{"head_dim": 64, "norm": "rmsnorm", "norm_place": "pre", "norm_eps": 1e-06, "positions": "rope", "rope_fraction": 1.0, "qk_norm": true, "bias": "none", "tie_word_embeddings": false, "extras": ["capped logits"], "schedule": "wsd", "decay_fraction": 0.657, "decay_shape": "pow", "max_steps": 5695}
Each number is 128 + 32 x the weight over its row's rms, rounded and kept within 0 to 255. Layers, rows and columns count from 0. Numbers have three digits each. The size before them is the row's rms in percent of the matrix's.

# layer 9 attention query, 128x128, rms 0.245, rows 93-127, columns 0-31
106:123062109193134087103148135128126160119156134097159133117082134176161181151129145059089080146117
105:165109131150145147102125100114163144150098128116135104149054167145145105133128093135112187118152
108:101123121188075098116096122100068087171124128180136081142152083158115173145155120092091163161163
092:123165115107165070160126133151144120138220077119061120087160121156137133126099147169156190128206
084:155099188138122107165099128166120124119186091087109127085116101129151136070092141148110082162162
076:113115136116110145124124104111128138162157113068157157112152115164129088071153134122135148174125
088:081121168134121156129128156148138100142161124187145088129115136115080185161072080163148126149090
081:107095096106138128163120148150116138139129199117182149099135123174127058124123139174115089183143
102:079150125104138115158159150162134161154140092115069136121173088137133151127135097175113132106158
078:161148121195089187086043112151109079124113150109147149136155121128092173096084143148167155150168
088:102102166143173196072120109190167190140169146141146125073190132153092136163146165151128095150141
093:097193135083136101159169119080036156163133113081100117115165073157107110120151189091114139142179
089:108080126080126120137141136076111174128136148173156201173115144179072125106128142122184153136108
106:160127155064099170195099095144133164131200191197122105136194111123154154170093091106147135132103
094:140147133169175103061114107111134109076062123100128064030086155094199119069188143116137126143108
100:145053145147193125037134126108142179161141103150060103107106188134171140136146152144179164108130
108:151149163067162142130122148120153117135122094115126178210185169146081137113158143116133113160140
103:142134165071128176158106123110082106200103136151186088208126144115072142131157109104133116178174
112:143111173050133101154122169166178112104142112147154118113122137132113154082137176160162081168112
108:163158125101105107125167126097135163153108169084101141151145089087157127120079121118142146130117
105:112119123152044088081080169190135131144170119065143141051156126131154147128122132110153114122174
117:161116164135106111102111124133114161098140164121128114114097188157112136058095115107091162092112
117:098107139141167118063116200077078184174110174164141108123095077143122138080166156157138126120100
121:117111060136223088106137151106103107153111105107089139137131151149072095127168137120099150114161
119:106098134142141093133153118152074124110151101135144124123123062163174121086165114146116087142134
116:120135120147195126137192064081134149113104143155100101137130137133153129120142167136094115151110
104:163180119093072113137139148080070219163112121111178173122094148102138092175164150071126136156124
115:126140164146108101107085126162135157146138144095115133169168126148115106141101158131202100137180
113:112049105104113120138098142146104085152139124090194107097139142187075146063062110152097125129121
103:134165166133182159137072164096187160136132121143094152149112121184173199144202122131182116160123
111:085134138113140088147147093072150120146170103059091108056199109172146124095119135109124098076150
113:123164128098114125116153074124112116115147122141099146118108216075144161112137143089117112170141
125:177110083174097173156164166098112119149085148134116152160126085189133067176102132136120153161153
116:113100115118147061143153199131106125133062150091124083115125108115097139128128094156091205139138
113:165121151176085116199113145149103084115174069088096135136129134111055095118077154124123124129100